Part of a small language model's weights: RMSNorm before each block, no biases in attention or MLP.
Each number is 200 + 30 x the weight over the matrix's rms, rounded and kept within 0 to 999. Layers, rows and columns count from 0.

# down: layer 3 MLP down (transposed), 256x128, rms 0.183, rows 83-86, columns 0-127
# gate: layer 3 MLP gate, 256x128, rms 0.205, rows 84-87, columns 0-127
# up: layer 3 MLP up, 256x128, rms 0.202, rows 84-86, columns 0-127
down83,203,214,190,146,192,118,234,186,211,219,243,176,180,225,194,265,218,179,254,238,209,184,155,209,185,212,244,179,171,241,203,172,171,206,220,221,192,196,227,196,236,172,210,247,257,173,215,175,173,198,258,181,226,226,237,223,213,212,192,170,225,158,212,205,180,175,178,203,190,184,183,227,220,254,232,203,233,231,218,178,191,203,254,227,191,232,178,229,193,207,282,208,179,214,198,215,193,245,228,202,184,193,215,187,235,226,185,231,194,186,219,188,157,206,186,241,204,168,216,235,173,159,199,203,204,187,193,225
gate84,159,232,178,189,155,190,185,178,219,189,239,208,216,156,178,222,193,185,231,251,146,232,129,258,166,201,235,198,274,210,157,212,169,222,166,143,188,261,218,134,194,201,220,213,185,185,164,203,122,172,205,201,247,237,152,214,190,172,125,155,199,192,225,224,205,222,207,226,177,135,201,154,313,177,162,222,204,210,186,194,228,169,162,199,212,227,163,259,178,219,221,254,206,218,202,234,252,224,202,183,267,188,189,248,192,251,235,235,226,193,156,187,216,225,198,187,266,193,224,252,208,257,150,253,205,190,221,194
up84,137,216,154,174,149,212,188,212,181,187,235,148,199,199,207,228,204,175,220,235,181,215,130,219,181,171,197,185,266,198,144,210,194,208,160,197,167,292,224,191,154,191,221,255,178,211,168,194,142,171,176,207,230,235,131,205,195,184,178,166,199,201,188,217,183,190,193,208,207,134,214,154,311,151,172,232,169,208,189,231,253,171,157,195,207,219,159,288,187,233,175,265,204,203,217,228,227,227,202,196,238,172,190,251,203,227,255,207,233,229,166,181,194,200,241,213,236,181,217,239,231,226,138,212,218,198,210,195
down84,249,222,198,227,231,168,230,169,192,246,193,210,198,269,133,207,188,187,220,231,184,217,269,138,236,289,235,192,206,207,164,219,238,166,121,167,194,199,157,178,212,196,162,223,191,258,158,144,195,227,196,197,147,197,211,260,190,186,215,205,216,192,191,227,233,194,213,187,186,246,211,241,236,236,225,222,185,208,251,215,216,217,218,226,210,201,204,172,205,126,152,114,185,192,176,290,191,174,199,197,202,200,218,209,216,214,212,194,181,123,115,169,169,200,241,179,205,189,173,186,195,141,196,140,200,261,240,201
gate85,224,218,215,193,221,205,210,222,141,187,190,218,209,224,171,265,192,183,222,202,211,250,184,214,253,226,197,204,171,211,239,214,245,181,227,224,264,205,189,198,189,167,205,175,152,200,153,201,223,212,242,228,160,170,228,258,194,169,220,169,212,188,181,186,199,211,155,254,237,221,223,202,221,199,212,203,182,195,199,220,172,216,210,233,197,193,142,169,186,188,215,222,179,227,170,205,272,175,219,191,200,237,187,213,204,219,211,207,208,156,178,196,217,236,175,148,213,145,153,174,141,191,218,118,233,185,201,185
up85,238,167,226,210,218,194,185,257,149,205,191,239,197,230,174,252,202,184,237,242,207,236,191,248,217,242,181,208,174,239,253,232,197,208,230,209,249,192,143,220,194,167,189,189,157,180,161,157,225,206,259,218,191,169,205,233,189,209,203,198,232,173,152,213,179,193,177,243,229,205,218,210,169,214,211,223,190,201,163,216,189,220,203,199,168,204,175,166,196,181,217,212,127,214,188,193,224,191,215,176,194,262,200,211,206,225,235,217,207,145,186,177,221,250,143,145,212,159,175,133,194,189,233,157,216,186,217,192
down85,181,218,194,220,170,190,135,180,191,185,184,218,200,165,168,235,151,151,140,195,203,211,195,213,206,165,249,195,184,261,235,216,209,210,217,212,187,173,170,149,176,176,167,194,264,152,192,224,237,253,196,221,122,222,205,217,160,130,204,184,208,176,207,197,189,192,205,195,243,260,204,239,166,215,232,210,178,122,241,262,179,189,194,200,174,158,240,171,188,150,194,194,220,214,202,215,144,198,188,218,195,154,197,209,217,190,160,226,250,185,143,225,197,211,186,228,206,226,184,195,175,235,189,149,220,200,170,206
gate86,193,177,243,202,208,216,203,199,249,169,201,224,213,235,258,192,191,133,161,180,218,240,164,139,198,253,178,201,208,191,185,258,182,238,223,215,187,221,194,138,256,244,227,138,163,230,193,183,242,173,171,243,231,253,188,187,193,198,138,171,233,251,165,276,184,186,225,239,224,228,160,229,204,165,196,174,204,176,211,174,131,208,231,230,192,177,175,235,245,262,178,133,197,179,209,251,200,225,216,185,230,221,174,216,212,234,219,240,183,297,160,227,199,193,234,159,183,186,234,242,209,156,208,239,230,146,194,204
up86,167,205,143,244,192,208,208,228,112,248,163,175,183,187,152,211,175,228,232,251,223,182,272,216,218,150,202,186,177,220,234,95,192,176,187,166,204,173,212,176,232,183,136,236,240,140,187,216,183,222,202,196,157,163,191,153,169,212,264,136,175,252,213,153,256,170,219,186,238,194,284,206,235,196,180,222,180,215,181,196,241,207,215,198,203,194,255,200,231,205,187,228,200,174,216,193,227,234,212,193,179,194,201,200,185,205,237,149,209,88,185,174,243,231,149,209,221,216,172,150,218,167,256,214,157,210,220,207
down86,187,267,225,232,211,160,230,232,207,135,182,216,230,206,212,217,190,219,193,198,213,209,177,220,162,147,242,306,218,209,195,166,176,174,195,211,154,211,227,195,214,187,146,226,189,258,252,206,186,180,168,195,218,195,212,140,227,220,201,204,167,132,255,195,181,182,194,199,205,200,216,219,162,138,174,193,191,232,134,224,227,225,262,180,145,229,202,194,158,207,178,191,179,222,164,193,210,246,232,211,202,195,134,185,224,212,154,247,231,147,216,159,171,219,208,214,252,154,168,263,139,214,222,163,244,234,212,196
gate87,197,239,143,228,204,165,183,180,177,242,175,225,170,210,229,213,227,208,222,213,192,223,234,190,200,194,213,238,194,193,228,197,211,214,205,211,176,175,177,194,229,189,194,234,180,226,179,173,204,195,163,186,166,255,213,151,203,183,189,208,187,227,215,234,182,194,235,170,193,175,195,180,168,207,236,244,249,190,127,206,228,143,188,218,232,183,199,172,187,205,229,165,179,207,171,203,162,202,202,171,207,220,209,248,189,186,205,231,181,178,209,148,236,178,171,206,179,217,134,187,153,185,169,234,150,220,247,207